python train.py --init_std_o=0.0 --weight_decay=0.08 --final_lr_fraction=0.0
Each number is 128 + 24 x the weight over its row's rms, rounded and kept within 0 to 255. Layers, rows and columns count from 0. The size above them is the row's rms in percent of the matrix's.

# layer 8 MLP up, 256x96, rms 0.204, rows 7-42, columns 0-95
size [ 97  98 108 109  99 113  98 112 106 112 104 106 105  99 103  98 104  98  89 104 101  98  92 104 109  91 102  94 105 106  94 106  98  99  99 105]
[[105 167  86  97 122 110 153 127 148 133 136 101 138 139  79 138 130 121 128 111 113 110 163 147 144 126 135 123 151 155 105 102 166 118 136 167 101 154  84 169 136 118 134 148 120 111 114 138 127 146 106 171  99 114 126 123 133 126 110 155 149 172 144 125 148 123  75 173 152  90 105 141 115 144 133  88 117 159 164 125 142 165 149  82 130 103 155 165  96 105 105 111 127  92 112 111]
 [ 80 139  78 136  92 126 149  74 120 121  95 133  93 119 138 115 114 101 128 124 103  70 126 138  99 112 146 169 180 122 107 157 137  99  88 100 145 141 137 128 137 140 119 119 138 124 147 123 136 100 149 144 114  99 111 152 121 113 159 113 136 123  70 143 117 106 145 156 141 109 146 130 141 147 163 148 144 114 115 159 107 109  97 111  91 101 154 165 107 129 152 164 170 143 109 149]
 [137  94 134 124 118 104 113 188 146 118 131 148 112 114 144 108 150 105  99 127 138 134 142  74 154 101 131 107 111 142  95  85 100 120 170 108 163 150  72 174 108  92 142 102  76 123 125 151  94 128 132 171 152 121 148 123 133 152 137 120 141 156 112  96 133 130 172 173 156 129 157 108 165 129 111 155 153 152 139 147 148 118  98 134 119 130  95 129 160 133 114 122 134 119 133 118]
 [142 110 139  99  75 147 126 136 184 101 102 133 154 150  82 129 118 121  85 142 160 119 155 147 139 138  95 132 126  95 154 154 130 166 152 111 135 100 125 146  95 139 131 109 123  86 134 125 136 155 108 118 133 116 108 115 212 113  93 145 127 148 139 109 138  90 128 120 110 125 119  91 104 135 109 108 162 140 129 143 129 106 142 149 102 180  79 155 116 140 111 152 119 109 152 139]
 [131 143 161  64 129 121 126  88 105 128 118  77 152 131 160 144 110 154 140 152 121 131 162 133 139 134 147 108  80 134 161 115 130 134  77 116  98 153 107 117 163 130 130 128 124 124 104  97 160 130 117 145  96 121  80 137 124 130 160 131 129 122 163  96 120 124 170 108 135 149 166 141 105 127 132 123 164 124  89 121 141 113  97 152 160 131 161 126 125  93  86 136 124 166 142  72]
 [147 126 150  85  99 137 133 107 123 147 137 146 128 155 118 110 156  72 160 109  61 108 131 120 140 143 156 124 107 109 129 100 111  86 101  96 172 137 128  92 185 130 141 118  85 119 132 154 128 125 165 128 135 109 175 122 131 125  73 142 135 146 102 134 111 136 118 152 131 116 159 155 123 157 160 143 126 126 143 176 126 115 163 131 124 156 124 148 139 112 144 116  75 136 139 151]
 [112 110 163 112 146 126 126 141 138  93 115 133 168 160 113 124 176 111 132 159 106  88 106 112 150 132  83 154 142 120 166  65 139 118 138 108 133  79 123 121 100 152 121 131 113 149 153 121 124 104  81 118 145 104 101 143 153 130 129 130 136 173 116 115 131 118 154 144 118 134 180 142 115 121 154 107  67 120 112 126 115 155 158 103 128  84 145  94 109 104 131 167 137 123 151  99]
 [127 110 124 150 102 120 161 106 170  92 122 113 151 136 101 153 133  90 138 162 143 122 172 112 137 150  84 120 104 160 156 100 112 134 111 164 175 159 107  79 128 161 115 116 125 100 112 160 159 137 150 134 167 145 105 147 126 163 112 165 103 139 119  93 139 117 143 155 148 100 137  80 100 154 120 141 135 171  95 122  90 120 106 137 107 134 109 138  94 140 131 106 152 151 123 127]
 [105 118 101  91 121 133 111 144 113 123 165 139 129 158 124 106 122 139 127 111 143 107 118 133 150 165 137 109 175 106  88 155 133 163 120 125 154 105 116 100  90 164  70  93 134 154 125 174 194 109 145 153 130 140  92 137 117 158  60 125 129 177 170 133 126 124 116 140 158 145 127 154 120 110 139 134 121 146 145 146 154 110 130 128 101 134 116 133 130 132 104 109 132  91  96 104]
 [128 133 115 144 114 105 122 135 113 159 144 101  91 143 129 150 140 115 103 135 104 161 145 142  98  97 114 129 109 134  94 135 166 129 109 117 148 155 148 136  94 166 101  95 101 151 160 135  71 141 102 162 153 167 164 145 121 100 109 139 114 148 128 130 117 141 127 114 145 181 101 134  84 181 122 129  96 104 126  80 145 110 132 134 114 171 123 132 130  77 163 156 156 127 109 142]
 [164 101 112  91 138 119 146 118 142 103 135 184 123  90 131 129 116 103 167 130 122 108 118  91 149  92 148 110 132 147 158 139  91 105 145 149 108 181 147 133 107 136 162 134 134 134 149 131 146 122 164 112 131 100 171 120 101 120 189 118 116 117 100 151 128 109  88 153 131 119 126  73 117 164 108 140 159 142 134 143 143 121 143 128 168 132 103  94 163  70 119 119 119 119 135 113]
 [104 159 102 103 127 141 171 121  97 121 147 192 107 143  96 102 144 127 171  92 127  94 168 108 103 134 156 155 147 135  96 125 152 122 106 142 141 103 130 142 111 129 103 109 134 119 119 104 111  74 127 124 140 128  90 127 121 120  58  75 132 123 123 171 155 131 104  92 149 128 181 117 132 140 114 142  95 130 147 150 127 136 135 131 143 152 103 150 123 152 144 103 110  94 134 115]
 [109  90 132 127 140 109 155 143 131 133 182 191 141 101 132 141 160 179 112 148 142 129 129 147 134 120 121 130 168 144 147 143 104 148 153 157 151  98 111 117 107 107  99  97 162 132 149 127 120  98 153 132 120 116  98 134 135 151 100  72 127 105 115 151 130  49  96 101 150 177 127 101 105 133 125 127  90 128 128 154 135 124  92 116 132 147 122 144 124 155 139 141 141 164 117 113]
 [160 129 104 130 130 146 147 170  89 103 118 118 121 124 124 141 128 167 167 126 184 132 152 116 147 136 111 146 136 147 168 116 136 111 151 148 128 144 146  80 157 130 133 135 146 172 143 120 131  92 146 184 122 138 114  79 139 139  98 107 136 148 133 115  84 134 180 112 154 143 118 118 147 118 144 125 164  88 117 152 156 124 137  73 154 128 111  77 109 140 109  98 145  91 122 124]
 [153 140 177 118 114  97 150 116 127  85 116 136 131 121 132 104 163 115 159 123 115 120 108 152 177 118 173 110 163 132 114 110 119 147 109 137 130 120 131 128 159 101 119 100 121 141 108 161 117 158 114 127 117 109  91 112 113  95 147 121 144 130 145  94 136  82 169 138 100  74 171  90 132 131 131 130 124 136 136 116 135 106 100 144 103 142 167 159 152 152 116 198 153 137 101  89]
 [125 118 136 139 146 135 138 134 146  72 138  83 122 114  97 116 115 116 146 135 156 135  99 120 121 128 120 163 180 149 169  89 167 105 192  99 113 125 181 179 107 119 161 148 100 121 177 149 129 136 124 115 107 140  92  92 125 128 149 127 100 170 135 119 120 102 116 127 118 136 147 161 134 104 111 120  85 109 146 142 102 119 140 111 108 149 112 161 143 126 105 133 164 132  99 122]
 [124 110 126 138 120 162  73  91 111 118 125 142  83 166 138 183 106 139  93 108 107 151 155 159 139 150 148 115 131 172  88 104 171 116 153 110 130 130 116  99 118 118 107 169 117 140 111 131 128 146 134 134 100 179  82 117 145 129 176 163 112 152 140 134 121 116 141 151 158 133 128 182 113 153 139 130 112 139 135 134 108 142 123 167 145 159 136 103 152 132 137 134 153 143  96  90]
 [147  95 150 181 125 142 168 153 127 153 149 140 185 134 109 121 113 130 134 150 108 119 127  99 109 131 111 113 148 124 130 128 146 145 149 155 149 100 131 140  94  99 146 109 161 107 115 121 120  93  85  94  95 121 159 146 146 166 117 156 118 125  74 128 135 107 142 121  87 103 176 149 127 153 134 147 143 109  78 139 157 114 107  96  83 134 125 140 117 139 102 141 129 149 100 180]
 [118 132 114 137 123 108 131 151 110 158 119 134 160 133 144 130 129 125  99 146 129 124 121 124  89 124  86 127 128 111 130 165 157 112 132  99 153 115 196 128 125 139 114 152 165 127 132 154  73 115 104 117 117 172 163 116 144  96 139 163 115  92 144 189  93 119  97 119 187 137  75 128 135 125 136 134 139 126 147 125 101 108 122 103 145  63 139 142 140 111 117 100 115 135 170 118]
 [177 101 146 109 126 115 141  93 140  89 142 108 140 128 137 137 174 131 136 105 116 115 124 158 173 136 114 109 121 100 158  65 126 113 119 115 144 129 112 131 126 115 126 148 122 110  75 111 163 202 123 143 107 121 143 155 194 177 120 120 100 150 151 144 136 103 146 118 117 137 125 157 120 134 114 131 164 137 100 129  84 112 130 129 135  85 147 162 117 132 117 110  90 144 122 134]
 [148  95  87 113 140 146 168 127 139  95 172 128 145 142 119  99 122 115 109 142 147  95 143 100 113 110 147 105  81 136 171 116 114 103 143 171 140 150  89 172 138 116 104 137 120 124  99 101 107  94 110  98 125 119 152 160 136 124 111 104 128 145 145 114 104 116 137 123 185 179 124 111 131 168 117 121 158 154 138 138 124 149 143 125 171 135  91 125 113 142 133 107 144 179 140  81]
 [111 117 134  94  83 145 142 108 145 127 158 147 137 111 163 139 129  97 133 126 116 117 104 158 131  94 132  91 131 109 112 111 148 125 137 172 141 113 101 110 130 128  86 157 115 127 135 143 139 156 123 148  95 133  76 176 107 127 110 122 170 145 166  96 133 116 129  77 105 130 129 124 131  88 153 153 114 124  65 157 138 154 122  91 103  74 111 141 146 139 115 176 143  98 112 122]
 [109 136 141 135 134 131  93 106 179 142 108 143 117 169  97 111 117 136  88 147  84 115  85 127 150 108 128 146 105 141 140 105  90  74 144 147 145 100 120 130  72 142 104 105 184 117 101 146  96 122  98 110 115 127 172 150 150 126 151 104 154  99 147 125 112 138 160 178 150 136 143 169 135 135 142  91 130 105 136 131 103 118 151 161 125 145 132 111 150 116 126 167 155 109 133 124]
 [159 152 170 142  93 120 135 142 140 150 165 151 124 145 151 130 147 148 141 134 114  74 130 144 133  91 109 116 126 135 114 146 153 110 143 155 116 112 141 106  99 118 133  75 124 146 103 103 123 152 120 124 157 125  97 112 155 123 125 123  94 137 103 129 102 102 150 142  84  90  89  87 137 115 145 142 157 169 149  91 142 109 163 104  80 139 166 106 155 138 103 187 123 152 149 131]
 [133 140 114 125 124 120 115 116 128 126 171 144 140 142 159 149 152 157 137 126 137 158 143  71 158 142 134 117 165 123 135 125 149 127 144 114 166 147 133 152 103 127 146 111 138  95 156 132 105  98 113 123 104 191 111  97 119 162 160  76 137 120 112 113 104 137 116  82 155 124 119 124  87 166 163 154 127 130 115 107 117  73  83 107 126 159 132  81 138 118 125 119 113  76 145  99]
 [ 85 106 174 108 107 113 162 156 113 151 103 123 140 170 123 100 105 114 130 112 131  63 102 102 156 118 141 139 130 168 131 117 139 119 143 114 131 147 111  87 150 110 106 124 184  85 156 163 149 158 106 154 102 146 146 113 153 129 133 148 146 102 110 170 130 151 125  84 127 113 153 129  84 147 117 129 115 115  97 152 102 146 115 131 150 112 136 120  88 155 152 126 138  93 103 144]
 [117 125  70 153 141 134 123 140 156 123 133 171 114 126 164 146 144 102 144 116 183 183 125  80 160 139 124 107 127 132 137 138 129 111 141 132 141  97  67 146 153 131 134 125  91 135 152 110 136 127 122 150 134 139 117 149 112 122 124 118 156  84 143 134 123 109  63 162 129  98 149 153 118 113 129 121 106 166  83 132 101  91  99 151 156 116 114 127 152 138 125  78 159 128 110 144]
 [149 117 176  98 170 160 121 126 115 133 130  86 112  92 129 101 122 109 144 195 135 117 109 147 134 202 114 152 108 162 127  91 163 126 152 120 139 121 140 134 139 133 130 129  97 122 133 112 144 157 197 142  90 119 154 165 164 146 133 112 132 159 117 108 123 142 115 144 121 120 151 130  85 126 137 147  97 130 119  88 115  81 139 136 138 149 149 113 138 133 118 142 107 168 119 117]
 [ 99 120 141 106 123  95 135 120 131  82 161 154 104 120 157 168 156 116 106 149 124 108 141 126 136 131 138 151 124 107 140 122 132 129 118 130  96 149 141 173 122 133 142 100 138 162 158  73 140 125 140 122 149  88 154 106  92  89 129  80 125 139  98 116 187 118 184 145 150 114 128 149 126 119 131 147 152  88 115 157 144 114 111  92  98 110 107  76 129 157 119 128 151 157 139 164]
 [137 101 140 139 113 119 146 120 147 123 103 158 137 118 130 150 104  92 103 123  95 126 114 118 117  87 107 159 107 115 151 126  96 175  97 132 143 108 173  99 110  91 126 135 120 119 115 172 105 178 126 136 150 123 146 143 169 144  99 116 168 155 139 132 143 122 140 126 135 141 150 111  91 151 110 147 149 108 143 119 146  98 148 137 142 142 106 151  85 154 133 149 179 159 127  45]
 [126 102 160 115 105  93 103 149 134 114 160 146 111 132 122 159 153 140 183 126 130 128 135 122 174 117 133 131 118 142 179 118 114 101 113 172 117 151 135 152 146 105 119 188 129 152 123 129 108 127  98 135 150 151  95 157  94 137  93 100 124 118 171 132 118 118 149 117 133 139 127 112 150  86  72 133 149 156 155 117 163 114 103 103  94 143  99 167 179 143 112 162 130 142 138 124]
 [118 137  86 155 109 117 107 118 117 113 141 132  91 153 121 122 102 112 134 136 152 159 108 129 146 171  99 139 125 150 128 104 129 100 125 129 108 103 112 178  98 106 125 156  92 143  89 118 123 115 138 130 125  81 158 154 140 145 160 148 109 166 163 125 114 111 124 168 121  97  96 105 179 109 114 158 133 139 165 120 136 135  91  98  93 165 132 157 125 117  64 155 153 154 125 106]
 [131 117 202 102 124 121 107 124 147 114 113 144 130  78 130  93 152 122 107 148 138  93 149  74 103 139 140 109 141  88 113 148 140  96 136 131 145 145  84 133 133 114  97 146 113 170 163 159 122  97 136 115 161 128 126 141 124  96 164  82 110  99 159 172 152 109 159 138 112 131 166 157 115 107 134 116 163 149  87 138 133  90 125 126 143 149 143 113 137 136 143 124 158 123 139 101]
 [117 131 164 110 120 102 139 104 126 158 126 137  92 103 123 138 146 156 204 166  96 129 118 154 142 124 134 114 114 140 125 105 115 126 174 105 127 122 119 166 125 134 157  98 121 109 133  85 124  95 155 157 123  98 147 126  97 160 148 112  91 128  86 148 143  75 154 150 140 131 142 153 155 102 173 124 159 151 119  88 147 137 115 133  86 116 134 146 125 130 148 153 156 167 129 159]
 [140 107 147 131 103 102 160 115 115 149 167 137 132 131 131 106 143 125 122 142 128  88 111 110 121 103  73 167  92 110 135 148 116 113 150 149 172 144 112 124 156 147  83 128 146  93 120 127 182  99 132 160 153 140 148 128 145 106 133 134 110  86 164 160 145 106 115 103 141 135 184 161  79 109 117 157 117 107 144 149 151 147  96 103 124 131 131 131 146  81  84 136 130 112 158 117]
 [152  77 120 107 145 118 116 120 150 161 118 133 126 130 101 130 147 131 105 177 149 142 151 165 127 124 135  87 111 138 115 125 104 127 146 154 152 106 105  79 122 132  98 141 182 108 141 174 167 127 108 130 108 161 105 126 133 149 109 157 121 101 111 127 131 130 171  84  99 100 129 181  90 108  76  81 114 133 115  99 135 107 108 132 163 141 139 150 129 140 128 123 165 105 136 128]]
# layer 8 MLP down (transposed), 256x96, rms 0.207, rows 7-42, columns 0-95
size [ 91  91 101 111  97 114  95 113 113  97 104  95 109  78  84 102  93 102  77  92 110  97 100  88 107  88  99  91 113  96  95 105  96 100 100 127]
[[ 89 110 144 129 146 180 122 121 106 130 128 151 172 117 170  97 119 129 139 115 112  87 149  91 159 107 129 133  85 120 163 128 117 133 137 124 163 165 128 123  97 126 145 103 150 105 112 149 119 119 173 101 155 130 120 182 111  86 130 136 154 107 136 116 159 157 116 121 138 168 126 149 124 120 122 114 132 138 143 148 140 128 109 144 148  74 129 116 139 179 167  68 135 111 121 167]
 [170 144 187 151 141 118 138 158 140 109 188 141 123  87 136 184 158 154 154 153 162 160 133 134 128 148  83 170 121 109 141  79 151 136 157 121 117 139 129 131 125 112 118 121 169 149 114  98 155  93 112  89 128 156 120 114 144 138 145 130 100  91 139 100 118 153 128 105 143 138  96 122 125  97 126 113 123 116 125 153 154 133 106 130 132 157 114  97 129 137 110 134 143 122 166  76]
 [124 131 115 128 102 108 164 143 118 160 181 121 138 112  97 161  95 151 159 105  96 177 153 131 142 101 113 150  87 112 117 108 103 164 101 151 105 162 151 126 140 102 119 125 115 158  92 144 108 113 135 150 100  83 159 137 139 151 171 101 131  83 123  95 153 136 126 110  93 122 112 102  81 133 121 131 167 143 139 142 108 132 146  82 163 133 123 114 136 137 122 117 103 150  92 123]
 [101 114 153 124 118 111 127 156 125 117 123 134 164 102  92 126  81 171 103 157 171  98 149 124 115 120  98 133 122 115 128 113  87 109 158 113 120 107 166 141 173 111 100 133 118 122 104 107 133 138 145  88 113 117 112 117 167 152  83 180 117 128 120  96 153 135 120  96 105 102 138 140 142 136 118 172 138 140 130 151 192 121 107 126 122 109 107 148 114 103 118 127 171  99 123 181]
 [115 117 126 128 106 121 114 153 142 140 116 159 153 128 101  93  92 110 122  90 156 190 118 141 122 162  88 136 116 126 104 149 146 119 141 105 128 121 138 153 137  97  89 143 148 146 153 136 137 103 129  99 158 159 154 128 106  92 133 149 135  81 133 179 138 135 147 160 149 140 153 113 168  58  98  97 163 108 138 148 144 129 134 150 138 166 153 121 139 136 134 161 125 104 133 169]
 [155  69 140 144 111 140  93 158 147 109 133 150 178 181 149 134 106 126 140 115 175 147 112 136 129 155 192 134 137 116 137 137 169  98 119  83 138 113 123 105  70 140 134 142  99 117 117 123 107 136 151 147 128 115 149 143 143  99 168 147 131  96 144  95 147 129 107 147 139 151 108 108 143 126 106 121 115  77 140 111 117 125 149  97  95 103 140 105 164 117 117 144  97 115 121 147]
 [116 150 131 130 128 115 137 146 151 114 153  98 153  91 172 147 160 166  78 132  83 118 120  83 118 125 157 151 101 148 130 134 146 126 139 140 116 129 130 145 144 104  99 108 135 101 150 176 130 143 154 163 141 124 186 125 123 124 120 147 106  85 165 113 127  54 116 115 158  92 124 123 161 111 104 113 130 113 119 128 104 113 115 129 162 176 123 113 128 106 137 132 155 113  92  98]
 [114 118 117 143 120 153 140 116 175  99 137 129 104 132  99 182 131 116 102 147 115 113 130 127 159 102  98 136 109 149  86 150  86 111  83 130 101 101 133 138 159 128 153 143 118 134 140 121 164 141 158 121 150 158  89 101  99 152 158 120 131 110 139 151  69 121  80 147 140 110 139 136 110 152 144 123 129 142 128  76  94  62 120 167 135 116 135 123 134 117 102 136 110 173 117 140]
 [138  90 178 129 169 160 118 199 129 143 109 144 102 137 135 138 123 140 106 136 136 122 124 137 128 112 115 122  94 184 105 138 125 128  91 129 113  85 108 118 141  76 151 130 130 141 141 146 145 121 129 154 128  94  75 157 132 100  64 112 119 121 173 158 149 158 142 130 140 125 104 151 159  89 129 114 130 129 142 105 139 120 103 116  78 119 138 130 111 127 135 133 154 108 165 105]
 [140 115 144 156 151 155 135 151 126 158 179 136 114  87 130 144 120 129  82 117  68 185 116 108  91 146 110 119 124 104 113 128 153 121 103 101 144 108 129 126 164 142  88  85 152 150 131 112 132 142 168 146 146 155 126 101 149 125 104 173 119 135 161 113 136 159 124 101 127 135 114 137 146 184 147 109 135 104 147 149 132 132  88 105 133  84  98 135 111 119 139 173 119 122  99 139]
 [134 141 129 123 132 198 146 162 147 132 140 133 120 130  93 144 143 117 112 146 129 108 139 108 138 162 128 139 150 143 131  66 146  85 144 131 110  92 149 114 150 121 137  99 129 115 108  84 119 162 153  95 103 141 125 144 137 103 131  98 116 101 125 107 116 107  76  84 122 140  90 147  90 149 125 143 106 132 128 130 162 133 129 103  89 116 135 155 154 168 121  92 127 135 154 198]
 [168  95 120 118 125  77 105 119  95 174 173 121 102 140 144 121 122  93 116 112 127 126 120 119 157 152 114 110  90  99  76  96 141 143 116  93 151 155 129 131 143 145 110 118 113 134  89 139 103 149 126 117 101 175 133 136 146 133 120 111 113 106 142 140 100 129 137 169 143  89 129 149 150 164 123  82 107  85 111 140  93 166 167 131  97 133 131 117 132 130 104 174 110 130 140 168]
 [119 101 108 181 142 117 134  93 141 176 122 137 124 143 106 125 151 152 106 122 126 146 154 116 125 133 124 134 159  84 161  96 118 117 112 155 137 154 103 133  88 151 129 126 123 129 175 126 149 117 153 132 145 108  92 110 141 105 168 148 168 170 109 143 152 154 187 144 125  99 116 110 147 148 134 132  95 163  71 128 113 137 145  77 102 151 137 114 117 152  99 101 106 144 102 142]
 [162 101 153 126 118 125 176 116 183  83  87 154 137 108 144 104 131 104 131 141  88 140 103 118 116 153 146 113 167 168  99 121 134 123 108 143 144 121  87 126 148 117 138  95 127 137  85 131 103 148 121 105 125 140 152 154  82 125 126 157 134 138 110 118 181 148 126 102 133  79 136 145  82 143 145 131 113 109 117 118 121 115 122 155 145  82 129 161 108 148  90 168 151 145 157 128]
 [112 116  95 113 150  79  78 105  99 131 126  98 108 147 135 137  98 138 105 102 144 169 122  72  88 135 111 131 133 146 128  99 122 129 159 101 120 107 110 101 132 153 146 133 124  99 132 130 125 104 154 109 111 135 106 179 150 139 101 135 114 123 129 115 110 170  74 128 151 184 132 179 148 135 142 119  98 135 144 118 121 126 147 104 151  98 122  91 126 134 140 199 125 119 143 138]
 [117 125 151 156 154 142 130 116 129 110 121 101 127 130 141 104 128 137  75 152 153 149 102 118 156 125 169 112 113 135 146 100 109 151 148 154 181 136 146 139 137 145 151 111 123  92 127 137 104 100 114 113 151 197 153 134 149 124 119 130 133 127 153 121 155 136 108 178 129 149 137 107  96  88 118 124  82 122 129 108  93 168  79 111 181 113 151 166 131 136  78 109 126 117 149  97]
 [129 180 136 128 133  96 175 156 117 102 107 150 177 120 127  94 157 109 139 137 128 110  97 146 140 115 119 126 134  86 141 143 118 120 140 162 130 141 130 139 113  80 121  66 141 142 110 121 150  87 136 145 149 101 138 111  90 132 101  94 143  95 127 158 125 133 121  96 146 115 135  66 139 139 153  91 137 135 123 136 146  77 120  98 118  83 128 137 127 120 117 152 118 121 178  89]
 [111 117 111 148  91 156 124 126  80  92 135 136 149 119 133 113 144 148 137 114 161 100 100 114 120 154 109 158 162 109 111 123 180 121  72 159 140 135  71 161 104 160 135  90 123 125 127 131 130 117 204 137 156  97 126 107 132 120 155 136 122 105 150 147 123 144 125 129 109 110 105 146 106 121 111  82  95 165 122 123 138 169 135 122 105 114  91 115 107 106 120 176 141 134 132 142]
 [115  96 157 112 141 181 158 122 197 121 149 134  99 144 110 134 112 103 121 143 132 110 127 131 137 127 194 140 112 159 140  58 101 142 106 105 105 135 114 145 124 125 150 154 109 129 111 105 142 115 128 135  97 123 122 131  95 127 128 100 140 111 127 109 147 126 141 129  76  89 148 119  70 146 111 141 125 173 139 128 123 154 152 116 133 141  94 134 134 167 114 145 161 123  76 118]
 [138 133 125 157 114 102 123 138 101 132  83 137 122 151 148 144  53 117 106 104 106 184 155 100 157 143 125 112 122 171 112 127 171 125 172 134 105 159 140 140 135 126 127  95 121 160 153 151 100  90 102 133 128 132 117 128 148 119 164 150 114 114 143 118 119 132 163 132 181 116 108 123  83 105 127 108  94 150 144 133 163 134 100 134 120 112 170 113 107 126 113 182 127 152 104 135]
 [152 140 192 143 163 159 118 116 173 128 112 132 121 126 140 169 156  87  95  97 103 114 123 110 153 148 107 133 123 178 148 108 117 122 148 130 156 126 112 171 122 102 110 142 138 132 118 140 113  88 114 120 125 138 118 128 147 125 104 115 122 179 145 125 134  91 119  81 124 159 105 100 154  97  80 169 104 126 116 118 114 162 113 107 150 166 112 103 118 111 157  84 147 136 119 155]
 [166 150 129 153 116 142 167 132 163 166 172 163 145 102 131 163 122 104 148 126 117 147 115 118 123 112 155 155 130 120 116  96 103 177 126 130 125 107 171  95 186 122 125 157 111 125 103 117 173 158 148 155 139 138 145 147 128 170 179 138 171 118 120  97 134 118 124 159 139 134  81 117 105 150 105 148  82 129  93 130 126 142 113 123 124 114 112 121 130 142 108 174 112  98 144 127]
 [128 123 116 131 166 147 160 153 120 121 151 117 135 136 107 134 129 148 156 135  98 152 121 108 130 163 134 114 139 138 146 110 149 119  99  90 146 153 176 150 130  93 127 169 112 132 165  81  92 134 164 104 186 146  96 125 110 135 140 146 148 174  85  94 149 108 132 105 117  77 160  95  98 139 120 145 125 148 134 128 146 102 128 148 137 130 139 116 104 137 149  56 141 150 138 107]
 [138 139  98 194 127 135 162 128 111 133 129 144 129 103 129 114 142 124 102 123 167 158 151 126 103 145 105 136 104 131 159 129 112 157 159 114 161 127 149 135 155 140 111 174 109  99 165 129 156 102 141 103 115 150 141 140 110  99 134 128 130 103 152 111 115 130 116 132 166 114 169 116  93 144  86 112 115  80 113 170 186 148 102 165 154 128 111 120  84 106 150 170 142 118 112 160]
 [ 99 138 137 133 151 142 102 139 100 112 104 126 125 151 134 148 131 126 119  89 109 163  87 103 155 134 110 114 145 132 101  93 159 111 160 132 138  93 128 146 150  96 128 155 105 139 114 117 140  75 126  87 169 179 133  94 157 121 140 138 120 171 132 131 133  88 123 118 130 189 115 188 162 155 160 118 107 113 138 123 167 121 129 128 131 127 106  92 132 152 163 146 127  93 106 150]
 [137 175 139 123 126 130 102 116 158 106 114 144 106 103 163 143 134 163 111 160 157 153 120 114 149 115  98 108 104 134 128 121 131 147  87 129 112 135 123 149 159 141 126 145 143 133 162 120 135 115 145 102 112  96 162 123 105 138 137 127 152 142 143  88  93 175 146 120 138  78 152 129 125  85 147 168 122 109 185 113  97  87 127 136 139 149  46 126 154 140 115 159 121 123 105  99]
 [145 139 106 123  75  90  82 101 151  94  85 107 137 118 134 172 121 152 101 111 142 186 146 120 107 112 117 137 118 134 114 160 127 152 144 109 172 163 150 143 101 126 130 132 108 169 131  89 141 128 144 122 168 145 130 154 181 147 116 146 123 121 135 146 136  89 104 119 143 141 104 138  86 132 108 125 116 142 106 146 101 125 126 167 174 125 140 131 105 186 132 142 121 120  96 144]
 [131 112  95 193 154  84 131 195 126 163 138 137 100 178 147 118 104 121 121 118 139 121 124 149 146  99  69  96 168 139 155 138 100 125  70 147 135 145 109 123 115 120 108 117 178 136  92 136 136 148 116 119 128 142 135  92  94 117 115 153 126 127 122 118 162 124 104 137 130 139 129 130 160 137 111 106 112 102 118 177 134 122 128 125 141 132 115 107 138 155 155 152 124 119 158  81]
 [116 106 138 148 121 103 152 144 118 123 112 131  97 123 106 143 114 149 124 148 113 120 153 114 164 134 139  89  61 136 137 147  91 150  93 153 182 124 139 181 116 141 134 124  83 124 100 128 119 100  93 117 123 111 122 168 122 102 101 139 167 127 124 133 134 158 170 170 156 132 113 101  96 126 173 127 140 141 102 111 145 122 115 116 134 163 119 152 141 149 185  93  99 166 124 132]
 [104 161 134 158 145 166  89 124 130 139 154  96 157 117 136 126 162  94 124 102 164 128 121 132 106 110 131 114 131 163 110 117 141  91  97 151 122 134  69 138  94 160 175 112 110 120 163 124  92 120 196 147 136 168 168 118 140 147 132 142  96 145 117 125 132 117 101 127 134 138  87 161 130 106 116 118 109 144  95 109 126 130 137 111 118  80 159  97 108 109 120 165 110 146 106 123]
 [137 100 154 160 101 126 119 162 111 129 109 121  84 116 110 168  79 149 141 138 123 114 104 156 120 119 127 138 129 149 193  78 151 131 100 149 121  85 118 107 120 114 119 145 149 125 119 109 131  91 151 154 127 138 123 141 112 171 136 151 211 136 107 121 162 159 155 121 116 136 125 130 139 105 116 139 163 138  99 139 128 120 128 122 159 149 101 119 138 157 167 172 160 122  96 149]
 [ 79 150  96 112 133 132 162  89 142 150 124  78 113 143 137 123 178 164 145  92 111 115  96 130 144  98 130 136 106 123 103 117 175 156 130 124 113 124 142 161 127 100  85 145 100 129 159 131 114 155 140 130 163 136 135  97 125 127  98 113 135 125 160 137 142 154  94 156 100 160 149  98 134 100 145 111  92 140 143 149 114 148 154 134 145 120 115 121 145  74 107 170 126 128  94  77]
 [ 86 174 164 104 107 167 132 131 159 173 120 152  70 119 104 121 123 142 124  93 100 117 155  63 111 119 152  69 118 113 141 105 148 128  74 135 120 163 140 112 147 162 122 156 126  94 105 113  94 134 107 129 163 119 146 134 106 144 135 158 119 151 130 125 100 123 122 137 116 145 143 117 123 147 119 123 156 102 134 147 104  92 147 124 122 145  86  84 158 104 119 126 127 140 146 118]
 [119 164 101 171 161 133 162 129 133  91 126 106 133 164 149  97 154 103  86 118 138 137 120 156 171 131 152 146 133 137 119 180 128  95 101 136 101 153 161 102 180 129 106 164 142 158 113 115 118 161 104 143 167 157 162 110 115 133 108 152 142 124 112 138 134 174 132 137 151 120 110  87  67  96 133 114 121 100 166 142  88 123 155 106 130 125 120 132 142 134 133 141 120 113 145 126]
 [112 116 128 114 131 144  91 126 181  92 105 163 128  93 145 108 157  89 113 138  83  81 141 104 135 118 179 134 136 135 158 103  78  91 133 136 120 150 130 119 110 115 132 167  94 147 134 128 132 149 132 133 161 100 148 161 127 150 149 131 159  81 106 147 182 141 116 159  90 154 136 108 146 100 115 107 109 160 117 121 134 105 149 113 135 146 142 143 169 124 149 122 110 154 157 132]
 [121  82  98 150 113 119 148 108 134 140 122 159 133  82 150 130 144  97 162 131 100 144 107 114 114 103 149 154  91 123 120 169 121 113 142 143 134 124 165 110 144 125 156  82 144 117 109 138 119 187  80 121 116 138 105  99 160 100 114 133 133 164 105 126 141 140 130 124 142 138 131 131 114 114 126 121 108 173 123 167 117 126 150 134 128  59 116 126 147 145 190 123 106 168 169  99]]